{
  "n_kv_head": 4,
  "positions": "learned+rope",
  "qk_norm": false,
  "schedule": "wsd",
  "decay_fraction": 1.0
}
Each number is 200 + 40 x the weight over its row's rms, rounded and kept within 0 to 999. Layers, rows and columns count from 0. The size before them is the row's rms in percent of the matrix's.

# layer 8 MLP up, 1024x256, rms 0.0495, rows 214-322, columns 0-63
109,176,244,148,175,132,238,220,209,170,222,160,137,217,171,242,162,257,230,247,132,199,184,233,239,207,178,151,225,129,306,172,261,251,115,202,220,191,146,48,251,159,186,197,124,206,245,198,204,186,207,222,228,195,193,156,125,252,201,151,147,255,216,233,268
100,136,228,203,221,200,234,199,174,204,162,227,204,168,200,224,204,153,208,165,246,195,155,195,168,141,176,254,169,200,151,220,220,187,215,245,142,189,250,236,241,218,156,170,169,168,210,139,262,219,216,146,186,131,191,248,209,200,253,122,189,222,269,224,252
089,168,214,214,237,203,155,212,199,220,184,221,185,215,157,205,231,211,157,250,224,219,181,293,192,217,215,183,198,156,261,170,176,125,220,162,222,189,196,247,272,249,204,216,263,218,232,264,161,226,225,221,259,250,173,168,187,229,217,257,167,193,279,208,181
094,130,168,209,191,169,190,228,214,239,280,190,217,210,158,142,230,223,178,226,139,266,143,210,171,162,155,196,228,139,202,164,196,224,132,166,236,171,219,207,179,224,250,192,202,222,165,207,216,213,174,135,178,251,170,181,206,224,187,288,165,187,192,172,210
100,159,163,199,174,223,198,180,209,182,153,235,242,315,221,177,181,194,188,222,197,178,206,232,225,241,234,175,273,181,207,155,183,247,230,260,175,228,238,210,197,162,248,216,200,122,226,193,171,203,252,224,207,231,167,186,141,189,156,232,230,151,243,229,191
076,208,248,166,142,125,180,183,212,278,224,215,217,136,149,179,212,240,175,232,214,180,220,218,245,249,152,135,232,283,212,227,218,181,201,211,215,222,277,196,146,234,178,217,202,196,192,154,177,295,163,157,173,240,201,193,77,194,124,202,228,205,240,167,212
100,177,275,202,199,147,156,235,177,265,222,216,229,215,127,202,220,204,158,232,221,159,172,237,243,171,172,238,147,235,216,258,238,115,186,266,202,184,233,244,183,239,251,231,181,164,296,159,189,181,255,204,197,185,160,246,257,219,185,154,129,242,198,231,246
098,159,132,237,152,208,188,220,196,266,177,277,200,189,150,122,176,242,249,171,197,175,121,248,132,251,159,244,179,124,227,270,183,190,142,229,132,222,174,265,201,211,148,192,182,242,218,176,202,211,225,182,177,190,163,127,190,211,165,244,206,139,145,213,200
104,224,253,170,194,203,121,196,216,160,202,137,226,148,172,247,168,143,193,225,101,282,169,166,149,159,203,259,185,208,197,241,176,211,171,184,201,226,113,193,223,186,151,217,193,168,196,192,193,108,261,158,237,208,210,184,210,219,196,195,234,117,230,211,207
114,211,201,183,196,211,185,184,230,165,142,169,179,161,266,131,223,249,183,179,195,201,170,272,214,183,241,227,210,195,281,157,161,189,222,171,140,245,186,154,115,204,178,201,247,127,247,180,257,182,196,178,230,197,129,254,237,196,183,225,187,221,124,187,158
108,156,202,112,246,162,210,196,182,176,189,209,240,131,215,220,176,253,232,202,169,259,209,204,156,188,196,215,271,182,234,149,184,246,172,185,177,216,251,184,194,192,206,219,146,247,238,210,151,180,193,206,211,218,198,230,190,184,192,253,128,274,170,251,122
088,180,226,157,256,114,162,184,191,271,127,254,234,154,190,246,247,252,192,207,193,193,159,184,232,217,254,184,182,157,166,153,196,221,161,273,150,182,167,105,190,184,221,204,109,261,161,169,132,247,175,231,181,262,213,235,214,201,209,191,213,175,208,155,183
098,180,242,232,280,222,214,261,256,148,144,227,278,135,175,190,140,174,156,151,165,157,237,222,243,199,211,175,205,227,201,186,169,175,163,211,188,215,192,248,287,205,180,225,194,246,182,233,230,218,242,224,193,142,170,182,247,325,204,177,164,146,164,261,169
098,232,118,268,181,191,185,198,269,190,335,133,245,198,151,176,192,228,226,215,243,176,244,109,187,182,181,225,208,204,184,195,166,238,286,167,183,150,148,170,174,230,159,232,251,145,139,153,263,160,204,142,120,216,149,164,287,235,169,186,238,225,260,180,202
087,252,192,83,262,256,202,226,247,304,183,212,197,225,160,218,160,137,236,230,140,162,191,284,167,275,171,196,232,191,251,204,182,175,233,211,202,173,219,243,201,222,197,232,200,156,266,213,227,305,246,143,211,229,175,214,184,201,225,138,234,262,241,244,268
081,258,242,212,210,131,150,228,174,248,333,159,220,179,181,216,164,198,199,199,292,209,150,244,145,181,198,236,135,160,128,221,192,159,265,233,156,165,213,202,109,280,209,152,208,165,228,213,184,176,251,267,187,230,235,150,207,143,133,194,252,151,215,201,215
106,183,111,206,177,204,159,170,118,226,248,148,168,258,186,210,181,200,182,234,190,178,143,204,279,141,220,146,169,238,161,239,172,144,161,133,260,214,185,149,123,192,163,136,223,207,168,193,205,129,157,172,174,291,215,262,196,202,231,292,239,326,200,202,211
082,179,170,170,236,221,209,232,239,219,207,204,237,221,221,243,235,223,136,191,285,192,189,235,190,284,189,199,264,213,137,202,279,141,152,161,178,135,285,130,157,264,166,221,196,216,111,125,129,221,187,168,176,140,230,191,199,201,216,233,219,190,241,193,198
114,128,153,318,194,116,190,230,220,262,225,218,239,212,210,178,237,250,141,219,168,202,154,184,287,218,191,170,129,192,222,202,130,162,217,178,207,142,162,195,236,245,179,166,218,133,171,240,209,202,177,207,173,173,255,243,221,217,212,192,214,105,264,126,150
098,223,211,210,280,144,176,238,169,233,259,231,221,137,190,147,288,244,125,157,211,144,162,192,291,262,252,298,178,175,159,246,215,228,193,209,124,180,175,281,152,208,210,173,267,205,248,237,260,185,246,209,198,125,189,229,241,205,181,220,184,262,165,216,157
102,182,176,159,139,126,191,80,203,299,159,215,239,240,178,225,236,243,158,218,224,184,228,178,203,145,235,187,272,182,217,105,222,176,208,214,150,227,175,234,218,133,201,161,270,244,211,152,193,219,260,197,130,202,212,254,293,139,175,217,181,242,227,178,180
103,240,192,232,155,176,218,189,187,221,184,237,156,180,231,166,188,231,105,161,174,205,191,213,263,197,236,160,137,222,273,202,239,158,135,224,164,235,153,161,206,210,246,175,184,198,140,183,222,233,198,160,190,184,248,148,163,186,226,112,199,218,175,162,160
109,267,160,170,191,163,184,156,230,159,174,196,226,257,225,297,116,216,230,219,245,205,196,176,232,216,113,169,188,250,198,194,179,138,220,195,230,277,248,185,145,212,192,150,163,178,232,125,221,226,238,174,218,176,230,247,202,244,226,216,135,94,214,177,170
069,203,191,215,242,264,184,197,152,210,216,192,244,156,164,240,143,206,241,192,213,197,206,237,277,158,214,192,198,229,237,212,202,255,198,227,274,204,177,168,243,97,115,196,187,242,234,205,189,318,185,209,272,190,183,180,267,201,245,239,209,166,280,205,212
103,202,204,181,193,200,122,276,294,217,115,232,219,254,146,221,210,184,176,206,162,206,211,193,223,197,215,182,138,278,203,249,135,167,241,176,143,270,119,153,160,182,187,226,248,190,180,126,266,203,281,236,148,179,213,238,236,225,176,162,239,240,222,201,201
077,228,236,186,225,168,217,131,151,158,185,120,223,179,263,237,258,175,190,226,245,140,137,215,247,196,262,258,171,257,216,170,149,233,174,129,159,124,146,201,137,195,184,183,213,180,155,194,198,192,157,252,194,169,262,221,184,248,185,199,188,114,248,189,233
099,163,237,150,182,193,176,258,176,186,156,206,150,161,188,222,215,179,230,265,239,159,175,212,314,133,259,199,168,177,205,99,218,194,214,206,230,202,150,199,222,301,175,203,170,208,142,177,277,252,197,171,180,202,174,249,160,259,189,224,219,209,219,164,215
106,195,207,182,227,215,93,191,153,199,196,174,242,196,198,213,168,174,188,257,153,161,243,172,250,256,155,211,223,176,164,249,258,219,209,136,168,226,183,234,183,234,138,180,251,285,250,204,218,214,268,176,169,159,234,130,211,188,236,138,196,180,229,218,227
106,131,264,152,292,115,215,170,244,196,250,243,232,192,184,185,188,260,140,185,203,209,224,219,245,115,200,258,193,287,238,241,231,169,223,187,156,187,253,190,145,175,141,143,154,197,217,151,278,222,158,197,174,240,181,230,223,140,233,198,123,170,190,195,173
100,172,198,215,294,176,190,186,141,273,237,208,143,233,202,173,71,100,231,216,217,157,191,243,229,225,200,248,264,205,181,302,199,194,244,230,257,234,197,145,129,186,158,214,210,192,149,118,167,204,239,221,210,194,198,186,178,161,128,273,178,166,211,192,207
101,211,205,185,199,161,190,230,246,192,173,220,187,152,221,232,227,206,154,176,209,186,224,260,167,239,174,219,252,213,292,170,239,197,180,130,170,216,299,198,234,286,174,207,183,174,231,181,170,166,166,201,261,178,170,244,197,169,176,193,225,158,211,173,239
097,176,262,258,209,158,195,231,153,190,167,231,136,162,189,167,199,142,150,142,241,221,211,266,179,166,199,212,209,294,160,156,136,185,256,197,199,153,201,190,175,244,132,228,184,213,77,247,204,168,142,200,216,127,250,173,237,175,172,181,277,186,203,172,197
096,257,172,193,192,153,202,226,159,192,210,255,228,207,198,173,247,227,123,150,198,240,159,208,117,198,208,171,155,153,168,140,148,275,167,148,223,181,216,225,237,218,213,230,191,108,203,151,156,220,199,197,195,154,255,261,163,199,251,197,184,131,171,245,180
108,179,147,173,191,260,184,195,214,146,212,203,213,198,216,199,255,134,187,185,229,234,153,159,140,209,185,159,96,221,249,138,225,240,173,142,163,243,236,194,255,227,159,158,186,212,177,178,194,197,196,135,220,114,193,151,209,191,194,167,187,143,186,210,137
098,140,157,229,162,223,160,203,156,194,259,294,198,193,219,141,136,223,182,173,182,210,173,279,121,254,251,201,170,193,112,226,221,229,173,191,169,219,201,212,190,235,187,198,178,178,143,172,206,214,282,215,222,225,204,166,183,197,226,211,260,207,218,239,112
109,206,185,223,237,223,121,186,186,124,189,167,157,255,176,228,217,140,172,169,146,227,213,174,252,216,186,209,251,267,195,92,198,211,167,235,231,189,204,217,201,272,197,227,191,187,204,228,206,257,249,243,195,167,156,92,198,190,205,184,237,139,198,161,116
093,245,166,237,184,154,203,148,132,261,242,177,123,182,205,283,160,188,133,201,174,170,216,287,289,200,184,213,253,186,223,161,165,251,220,154,235,180,111,224,155,121,156,224,201,160,219,155,207,151,288,191,240,129,144,135,210,160,198,273,124,159,238,171,264
098,189,203,167,234,216,173,159,178,185,203,217,211,198,241,195,217,215,220,204,181,185,145,273,141,160,169,150,224,193,105,194,258,151,193,140,245,211,206,206,141,131,65,225,210,192,200,222,221,214,215,188,240,142,254,188,165,174,242,161,265,191,213,191,142
099,232,216,103,254,231,184,133,173,168,185,180,192,246,156,199,162,218,250,215,205,161,170,213,224,164,216,179,216,248,268,194,216,117,135,201,166,157,202,178,245,247,157,235,245,210,112,235,182,232,220,213,190,211,252,189,207,202,207,178,152,121,238,143,208
108,238,283,174,227,244,218,285,163,135,240,133,226,169,223,165,231,203,147,134,264,195,172,200,250,260,224,137,187,180,207,179,273,206,157,217,191,269,202,235,224,215,148,197,216,137,185,190,135,225,187,147,240,184,169,168,189,244,191,195,160,192,219,244,210
116,211,212,214,163,154,178,178,220,229,216,248,229,206,211,133,188,225,225,116,189,228,204,213,251,195,243,160,223,211,308,182,128,165,233,190,138,148,236,259,210,198,193,122,178,258,204,147,212,219,232,164,167,163,197,203,117,263,247,168,231,226,157,194,258
096,176,181,221,178,167,227,243,275,158,256,233,157,137,177,168,254,158,183,250,212,124,172,186,248,132,175,140,228,239,214,175,169,217,238,265,266,215,244,170,149,158,237,134,289,222,194,226,200,217,231,195,147,173,184,219,146,238,191,219,194,187,200,250,237
116,146,239,117,134,154,230,185,253,205,213,232,158,200,213,194,200,242,254,167,202,232,221,212,172,150,218,254,131,223,234,220,273,223,218,204,214,223,230,240,199,232,197,243,212,198,159,222,197,192,241,195,152,146,203,197,212,245,184,191,181,284,151,202,175
070,122,118,199,237,215,156,172,194,220,163,216,241,156,147,249,253,239,178,159,162,95,186,183,272,259,210,207,101,261,240,179,189,204,193,139,168,215,223,241,207,282,161,154,236,201,184,188,188,248,174,159,133,197,200,207,178,241,190,155,148,254,293,148,204
101,217,177,280,182,235,174,235,166,212,245,176,228,96,202,162,181,250,188,132,199,153,238,219,182,307,207,236,173,264,194,212,153,231,208,222,211,185,282,151,208,188,155,185,179,172,207,190,233,248,200,261,152,179,223,174,168,212,170,225,167,124,290,147,292
081,199,222,209,206,146,194,223,208,225,165,194,147,196,146,252,173,136,215,193,157,254,168,128,223,162,127,197,204,208,218,190,214,210,210,165,147,232,133,215,251,173,217,159,227,174,196,190,243,178,312,233,198,212,256,205,126,192,209,195,118,209,118,154,243
082,281,226,219,257,241,252,150,93,208,164,190,163,174,243,195,165,190,249,151,216,196,226,249,149,170,193,230,223,169,188,187,250,212,201,221,209,296,233,184,119,258,220,189,127,180,208,206,222,179,142,193,156,172,216,257,200,172,192,193,205,195,225,228,230
101,169,162,185,230,207,211,184,213,187,208,156,206,111,240,210,189,194,229,168,184,252,233,286,215,187,184,229,253,270,172,191,253,206,225,134,201,165,171,115,185,278,215,238,212,246,200,174,172,222,206,225,217,229,238,213,138,222,247,184,213,218,222,208,111
075,250,259,227,210,268,130,167,194,231,204,173,285,150,214,181,213,226,240,231,249,180,158,171,207,265,203,217,176,234,144,219,256,230,165,200,222,181,205,203,147,194,195,184,149,167,209,165,257,191,213,209,183,210,210,254,202,209,128,166,164,253,212,235,228
108,149,177,248,155,158,189,224,200,233,196,201,153,179,182,114,146,210,245,184,181,157,137,182,175,184,194,252,238,213,233,257,178,201,177,141,181,219,155,210,240,140,224,152,182,207,261,182,201,224,157,191,190,187,189,198,167,134,181,179,246,227,210,161,192
107,178,195,192,181,206,272,218,148,191,165,169,193,140,203,199,159,277,203,182,192,208,185,221,165,222,157,232,242,191,258,160,217,224,221,134,179,263,148,183,240,186,231,196,274,197,168,152,185,219,235,223,190,220,275,244,222,188,195,233,143,164,235,187,245
105,163,122,202,211,185,230,156,215,146,174,218,201,202,168,228,215,223,205,182,267,206,186,245,186,164,180,222,150,184,197,218,251,176,187,239,191,189,225,156,253,187,136,176,253,164,250,252,168,248,194,237,204,197,186,207,145,189,221,214,213,142,159,128,293
098,192,252,170,141,191,226,110,200,231,181,207,143,245,205,216,207,228,229,179,253,205,175,167,265,215,220,89,174,197,202,178,191,252,283,280,221,216,227,140,186,207,201,208,178,141,173,190,179,229,251,204,193,171,160,158,259,313,236,199,175,135,194,250,233
109,222,211,256,150,172,215,173,127,236,203,115,245,272,243,165,215,255,211,151,226,182,246,122,171,220,146,185,186,281,158,217,235,341,175,235,180,160,168,200,130,199,185,207,233,232,185,193,234,202,202,234,163,158,207,172,172,236,249,154,197,142,222,202,182
106,256,188,104,185,195,198,228,223,189,241,234,229,200,201,199,129,231,168,197,179,262,198,201,221,108,188,231,235,260,324,206,186,186,154,214,140,209,275,274,137,193,190,246,257,165,213,200,209,204,164,180,236,176,243,236,195,255,171,204,229,187,182,152,255
104,188,196,200,202,172,183,161,122,225,124,151,149,172,171,172,259,187,269,176,190,259,223,173,205,233,241,191,233,239,223,152,129,207,212,291,198,125,236,139,198,225,276,171,155,177,168,165,216,254,127,192,274,221,232,255,230,184,240,279,213,218,206,239,182
078,170,231,176,171,235,210,225,197,213,232,181,214,261,247,240,207,256,194,176,281,192,179,190,194,239,213,183,163,146,214,181,227,194,197,181,189,152,163,174,216,254,146,248,166,241,230,170,268,223,118,173,192,168,256,206,213,170,242,172,222,213,259,211,178
111,219,191,229,262,237,308,159,122,157,167,230,208,241,158,250,191,161,206,217,166,289,280,190,215,244,163,208,284,219,241,234,230,206,197,168,121,233,199,174,263,209,198,185,216,306,238,223,179,223,265,230,124,188,192,224,213,199,103,216,245,199,250,222,248
101,151,197,227,242,212,127,150,179,230,246,202,142,172,158,112,193,203,180,142,214,252,216,148,214,194,189,237,216,200,206,176,139,114,236,273,235,195,158,181,204,179,233,213,204,223,239,181,154,200,187,210,258,127,198,259,167,325,151,143,160,172,188,187,248
108,154,176,219,170,133,143,243,209,243,236,214,216,188,129,181,135,296,241,119,206,177,139,202,218,179,152,196,142,146,231,213,273,167,145,184,206,200,220,262,154,169,220,190,291,241,154,202,146,190,209,232,211,272,133,180,262,261,196,242,237,225,256,224,200
098,159,217,191,236,183,234,277,162,248,183,132,213,210,256,199,247,233,218,211,195,205,155,227,263,216,193,134,197,182,187,179,182,149,201,181,216,178,169,136,222,255,243,258,213,216,202,154,212,197,247,208,190,189,160,248,193,204,187,213,160,209,190,202,211
105,149,151,261,209,218,327,174,207,215,230,170,210,213,221,238,190,226,172,175,178,212,180,204,175,256,190,157,173,243,230,214,224,223,243,214,219,192,142,235,206,167,193,99,207,184,183,251,245,235,197,160,198,191,187,191,167,254,228,246,194,220,196,187,165
115,176,223,240,195,183,190,161,168,172,234,244,198,137,219,202,263,229,219,150,199,208,181,251,221,230,192,213,202,176,215,216,184,204,180,186,186,189,193,302,245,207,240,137,209,186,232,231,189,201,175,116,230,184,232,253,182,180,193,162,260,122,246,232,201
089,184,255,201,224,143,151,223,195,202,232,226,238,174,138,159,157,248,141,252,185,216,171,310,181,249,221,117,214,175,196,177,207,230,245,182,219,183,140,180,233,230,150,258,143,143,249,189,129,166,260,208,266,171,193,258,193,191,108,282,216,166,238,231,227
096,225,201,192,224,226,257,153,186,272,186,244,179,187,209,167,206,221,222,218,196,203,191,201,206,205,131,212,262,203,159,177,236,200,226,114,225,138,175,213,161,221,193,210,254,239,223,200,210,191,182,165,192,225,226,256,262,240,167,242,221,259,210,214,201
106,206,163,207,237,180,260,140,194,214,139,230,202,252,238,197,177,190,141,226,190,176,183,225,213,196,276,193,162,146,210,172,204,269,201,222,215,214,201,218,193,190,163,117,169,243,203,221,259,209,214,311,265,204,154,155,166,224,242,142,215,182,239,233,186
109,169,206,231,188,122,202,209,199,249,207,194,242,239,206,205,99,218,186,248,218,226,188,248,260,153,272,213,126,196,150,161,171,227,206,140,213,212,167,257,229,223,232,221,242,237,159,205,231,190,222,198,173,200,142,336,195,238,199,206,259,159,230,180,262
093,177,296,122,212,177,198,265,183,231,199,161,103,228,163,222,201,243,191,205,144,181,112,220,226,219,189,212,192,175,185,199,204,231,193,177,244,205,229,160,262,174,152,249,155,259,191,215,153,221,229,203,193,134,185,229,196,221,103,242,177,236,179,63,254
108,242,242,279,227,164,247,164,238,191,215,253,147,234,144,157,179,174,254,216,192,244,166,129,210,245,228,192,196,140,184,176,239,172,108,266,227,205,160,152,156,166,258,170,180,185,185,172,223,216,233,175,198,179,144,254,203,161,248,166,162,92,261,177,216
099,161,180,211,226,166,189,108,217,244,136,159,232,129,230,197,225,202,262,272,212,194,217,245,161,229,260,203,233,199,198,210,152,255,189,279,163,218,224,181,252,254,246,218,245,167,154,191,223,200,223,184,259,168,149,221,170,147,183,226,194,204,303,196,177
101,229,102,252,162,208,178,221,173,205,211,174,258,196,177,166,176,248,170,117,173,192,275,208,177,133,198,211,195,226,230,181,167,113,187,262,240,191,201,176,193,182,190,207,252,204,173,220,206,248,147,205,216,215,243,120,192,236,236,222,235,144,261,150,252
103,122,239,174,213,190,174,133,271,196,223,209,231,252,151,133,206,215,170,171,169,261,189,153,218,159,175,177,237,151,230,186,201,204,207,235,169,182,205,168,161,211,180,210,233,187,279,229,188,104,174,235,187,234,234,228,181,94,137,179,222,233,139,177,214
094,160,283,201,171,158,225,192,181,161,213,231,183,152,228,172,149,216,170,211,221,176,164,139,188,219,194,228,184,148,190,116,194,158,261,281,136,162,141,208,212,188,245,250,145,227,195,163,228,255,271,193,234,144,130,230,161,193,188,217,217,214,264,176,187
105,182,205,166,203,168,187,180,198,222,236,247,171,165,254,284,234,219,248,197,209,145,210,165,193,181,134,195,117,251,243,298,221,237,280,221,199,182,230,148,174,266,261,200,224,200,213,205,214,255,246,151,192,171,246,204,123,234,255,220,147,188,195,163,178
103,217,208,249,214,227,185,205,224,303,190,191,259,186,136,206,157,195,214,187,145,134,165,187,144,250,182,246,146,218,156,172,235,169,225,179,242,213,254,241,223,182,188,222,250,188,61,168,237,135,254,260,197,205,200,245,290,205,182,219,225,237,127,205,294
099,236,103,172,175,160,200,180,206,174,174,241,270,227,132,186,254,225,281,247,199,211,237,198,241,204,201,181,192,219,154,139,142,209,213,233,212,235,181,182,264,211,241,192,264,192,136,219,201,221,197,215,139,238,174,119,185,253,157,248,245,190,169,121,256
097,145,189,226,189,237,167,167,221,159,78,190,178,292,168,168,273,180,155,175,235,169,101,146,198,120,186,210,240,248,232,109,171,215,228,223,223,170,207,190,192,196,209,219,165,208,164,215,256,197,214,210,253,221,154,196,175,275,135,140,177,279,241,143,133
102,179,148,170,178,166,244,240,256,129,231,152,222,220,233,175,160,185,283,201,185,212,167,162,241,223,292,155,244,166,198,285,166,193,269,248,227,172,221,161,234,229,193,213,258,167,168,214,201,277,233,216,107,199,246,157,242,253,179,252,134,240,211,164,193
098,267,139,189,174,169,175,241,178,163,196,216,189,209,221,186,142,206,204,175,222,173,191,200,201,121,178,198,180,168,180,218,210,185,179,171,194,224,163,208,217,195,206,126,258,211,155,193,244,232,265,226,181,200,184,200,225,228,241,206,202,164,176,240,162
084,234,189,188,193,214,112,190,182,255,172,167,200,235,191,206,225,131,258,179,214,256,221,193,183,226,126,197,212,209,157,177,180,192,206,206,259,238,173,179,252,175,144,192,216,141,224,201,243,261,254,206,186,174,214,291,128,241,198,249,162,154,245,273,259
105,310,184,219,145,209,178,231,234,246,172,278,237,162,242,141,203,262,214,269,210,190,171,255,241,221,239,142,206,218,186,167,200,116,209,218,199,235,188,212,192,228,174,189,238,169,172,212,271,179,179,216,217,202,177,205,266,241,209,202,176,209,224,183,166
073,191,230,156,191,157,235,149,213,190,210,151,241,148,221,272,160,215,183,68,162,95,121,142,186,259,187,217,196,210,193,163,162,223,187,176,196,188,241,254,149,248,186,211,266,270,182,190,260,215,183,163,186,224,256,159,165,118,202,200,235,210,254,135,183
125,290,151,207,177,192,114,148,188,260,234,168,185,195,142,233,273,212,182,165,230,158,185,188,221,191,190,193,291,220,154,165,229,218,241,152,223,242,244,220,138,176,221,223,253,178,222,251,193,182,165,287,166,219,240,228,145,224,240,229,265,211,198,180,134
093,269,265,201,224,184,188,212,208,203,196,218,208,166,238,141,189,139,187,107,158,210,258,217,244,225,175,222,232,236,204,184,159,200,138,241,194,166,230,286,140,198,198,209,188,190,189,178,171,132,168,177,187,220,195,235,260,252,140,200,160,269,236,236,208
103,166,268,206,144,194,143,235,186,183,146,180,176,162,206,236,224,261,224,200,206,238,118,194,200,176,147,149,248,277,207,226,274,179,213,216,203,143,168,156,205,206,207,233,197,178,211,173,228,203,190,151,215,265,267,174,235,175,201,87,136,248,223,161,122
099,163,225,169,198,208,157,222,220,202,206,231,70,200,162,172,168,184,275,201,258,151,186,90,252,228,190,171,213,219,162,193,219,154,241,165,175,239,75,154,170,191,235,173,218,164,272,99,275,239,149,199,151,244,179,213,197,260,264,164,195,176,234,261,176
110,209,170,224,160,225,178,245,125,103,140,152,223,219,189,193,236,216,211,178,182,190,170,176,182,240,208,201,261,262,219,179,232,222,194,230,214,188,244,226,228,200,268,149,154,197,191,216,126,234,186,179,240,189,172,221,258,128,144,187,171,235,193,286,170
093,192,278,156,201,184,151,242,175,230,206,273,213,230,167,181,289,213,170,146,197,207,186,164,139,190,218,197,145,225,259,232,226,177,154,144,262,217,223,114,167,172,198,258,227,183,186,177,163,199,201,181,255,259,242,191,183,122,153,169,186,179,161,241,203
088,222,214,215,229,192,143,195,238,230,236,216,260,233,228,212,197,170,164,229,121,155,179,245,221,185,252,169,234,262,263,173,226,222,228,209,165,161,263,223,170,241,234,177,152,207,219,134,282,203,235,240,199,261,156,190,240,183,246,247,218,240,185,146,165
098,155,210,173,209,170,124,202,237,198,201,207,211,229,226,225,149,140,191,236,196,120,197,227,208,191,267,177,290,245,185,194,172,229,143,182,103,225,221,170,202,148,219,151,223,234,215,202,199,235,170,224,117,257,232,137,244,198,299,217,183,157,221,201,154
101,158,254,201,199,269,241,198,204,153,195,202,233,175,153,184,156,266,220,255,112,198,214,192,170,191,200,222,245,194,210,253,203,204,225,148,198,193,235,258,154,237,192,197,137,217,196,180,202,229,264,241,172,171,200,270,263,186,192,203,185,127,223,224,290
096,185,200,142,127,197,224,188,171,273,179,148,231,226,192,207,193,210,227,197,277,196,153,193,185,219,192,183,252,202,225,253,214,197,194,252,214,206,162,171,218,259,149,179,218,137,239,137,245,243,295,143,290,176,218,261,126,199,213,208,190,197,228,258,194
112,164,274,183,249,209,296,281,218,194,187,311,228,224,157,169,176,186,231,206,214,148,184,210,204,173,268,210,194,130,294,199,276,193,216,251,204,200,174,260,184,200,277,282,141,312,151,197,190,146,203,204,223,181,162,246,162,188,196,154,236,267,282,190,198
104,233,206,229,215,220,131,143,206,213,257,207,186,250,217,173,195,306,237,190,191,189,261,78,241,174,196,206,166,180,205,227,182,275,268,250,115,78,192,172,114,205,272,208,195,281,165,165,185,228,208,137,146,203,195,184,168,187,183,296,186,237,201,245,217
117,210,187,247,185,201,167,240,162,203,232,249,139,106,243,213,156,157,161,204,207,215,235,187,155,187,197,182,191,167,203,259,200,238,214,176,223,202,244,172,224,204,152,197,215,223,258,255,265,230,216,162,229,177,238,233,138,199,218,227,182,184,151,180,166
086,163,190,211,157,231,193,214,156,202,285,206,243,243,141,174,192,205,214,165,208,251,187,124,240,182,169,228,233,212,119,156,195,203,178,179,115,278,215,167,209,223,186,219,199,167,218,156,217,231,141,262,203,201,218,227,204,189,269,226,255,176,201,239,218
102,156,209,173,190,199,144,291,202,208,149,210,202,254,152,226,257,121,145,173,252,234,196,222,183,235,186,183,171,293,186,183,229,220,276,219,217,207,237,201,155,246,156,143,247,241,206,132,244,131,256,189,214,228,242,191,250,278,201,219,147,250,234,128,229
110,116,211,190,271,248,136,224,217,186,249,202,228,161,268,177,220,194,201,224,179,223,183,276,221,192,280,192,158,295,213,128,245,233,222,221,234,219,127,196,114,125,251,250,206,162,218,137,226,160,237,254,176,252,199,181,236,239,196,158,164,197,158,166,129
115,189,211,212,181,229,99,182,103,156,240,241,203,184,216,226,240,268,160,237,199,201,284,179,198,228,224,180,251,235,198,219,218,217,227,229,158,106,198,200,211,163,167,192,193,217,140,201,243,205,160,163,204,206,236,202,150,245,293,156,248,139,162,155,213
104,111,240,214,123,163,236,205,177,170,255,165,157,222,200,240,176,142,190,189,205,196,172,256,219,220,239,169,182,72,268,195,224,221,139,174,248,175,180,166,154,120,210,251,195,179,249,274,165,232,255,268,199,229,200,235,196,248,220,213,188,155,226,217,252
105,178,217,256,178,158,253,119,213,210,250,213,141,186,188,254,197,161,272,210,220,265,186,233,226,188,171,191,230,239,175,224,166,185,251,129,276,232,203,167,187,221,175,202,184,172,172,128,188,158,301,115,238,241,191,212,177,225,284,169,281,117,269,176,189
095,250,217,213,223,169,199,180,229,198,199,178,143,253,250,240,133,175,203,222,240,98,183,184,215,248,304,232,184,169,171,304,181,221,168,178,179,233,229,151,294,204,161,182,233,263,194,204,214,158,178,291,214,282,219,211,172,199,167,234,169,150,180,178,245
107,196,214,202,133,208,210,281,185,176,177,201,226,213,176,297,153,168,159,135,217,237,217,135,165,182,118,175,215,226,176,176,227,156,108,175,257,223,127,214,210,175,222,232,205,231,131,147,241,181,245,259,256,253,211,185,203,228,177,199,182,144,190,317,182
094,186,229,177,276,222,209,168,207,200,212,156,215,208,155,170,205,157,230,252,221,187,215,204,183,240,205,228,265,146,195,206,254,186,196,208,263,192,232,205,252,208,176,175,219,236,164,205,260,294,179,220,253,272,189,192,144,162,148,191,61,156,189,193,240
104,200,168,186,233,175,93,121,184,197,284,216,270,181,319,206,267,225,205,132,262,129,224,211,209,211,224,214,218,178,239,240,180,219,233,180,183,241,223,202,194,171,196,184,154,153,271,221,229,222,192,240,251,254,200,231,155,195,189,168,194,166,172,174,168
107,179,223,201,172,172,167,154,181,199,174,233,223,283,188,197,171,143,233,224,168,220,257,221,172,201,197,175,211,248,170,265,274,182,315,225,49,263,251,187,128,128,178,226,213,158,161,215,216,253,224,211,214,156,179,262,193,258,227,131,241,167,230,137,249
106,155,168,137,189,242,182,161,132,158,254,252,221,236,170,200,160,179,215,189,255,172,154,279,250,154,190,208,197,167,235,210,158,200,186,180,194,170,226,219,205,231,202,219,283,263,223,179,131,257,124,178,295,225,246,209,192,275,196,316,178,200,218,123,212
103,210,167,209,111,149,196,214,219,223,198,217,148,165,158,147,236,265,246,173,193,203,249,210,232,201,233,215,230,157,158,209,170,194,249,164,199,231,226,186,145,224,203,173,216,275,266,220,211,154,184,167,143,249,177,231,113,173,271,192,191,226,258,171,138
100,228,196,293,154,179,244,181,198,206,156,171,180,214,179,236,189,241,271,212,153,187,196,202,285,244,207,182,165,217,184,158,120,178,166,122,124,276,147,244,214,220,213,244,184,264,223,202,170,138,290,214,156,167,214,203,222,166,231,159,160,178,200,253,219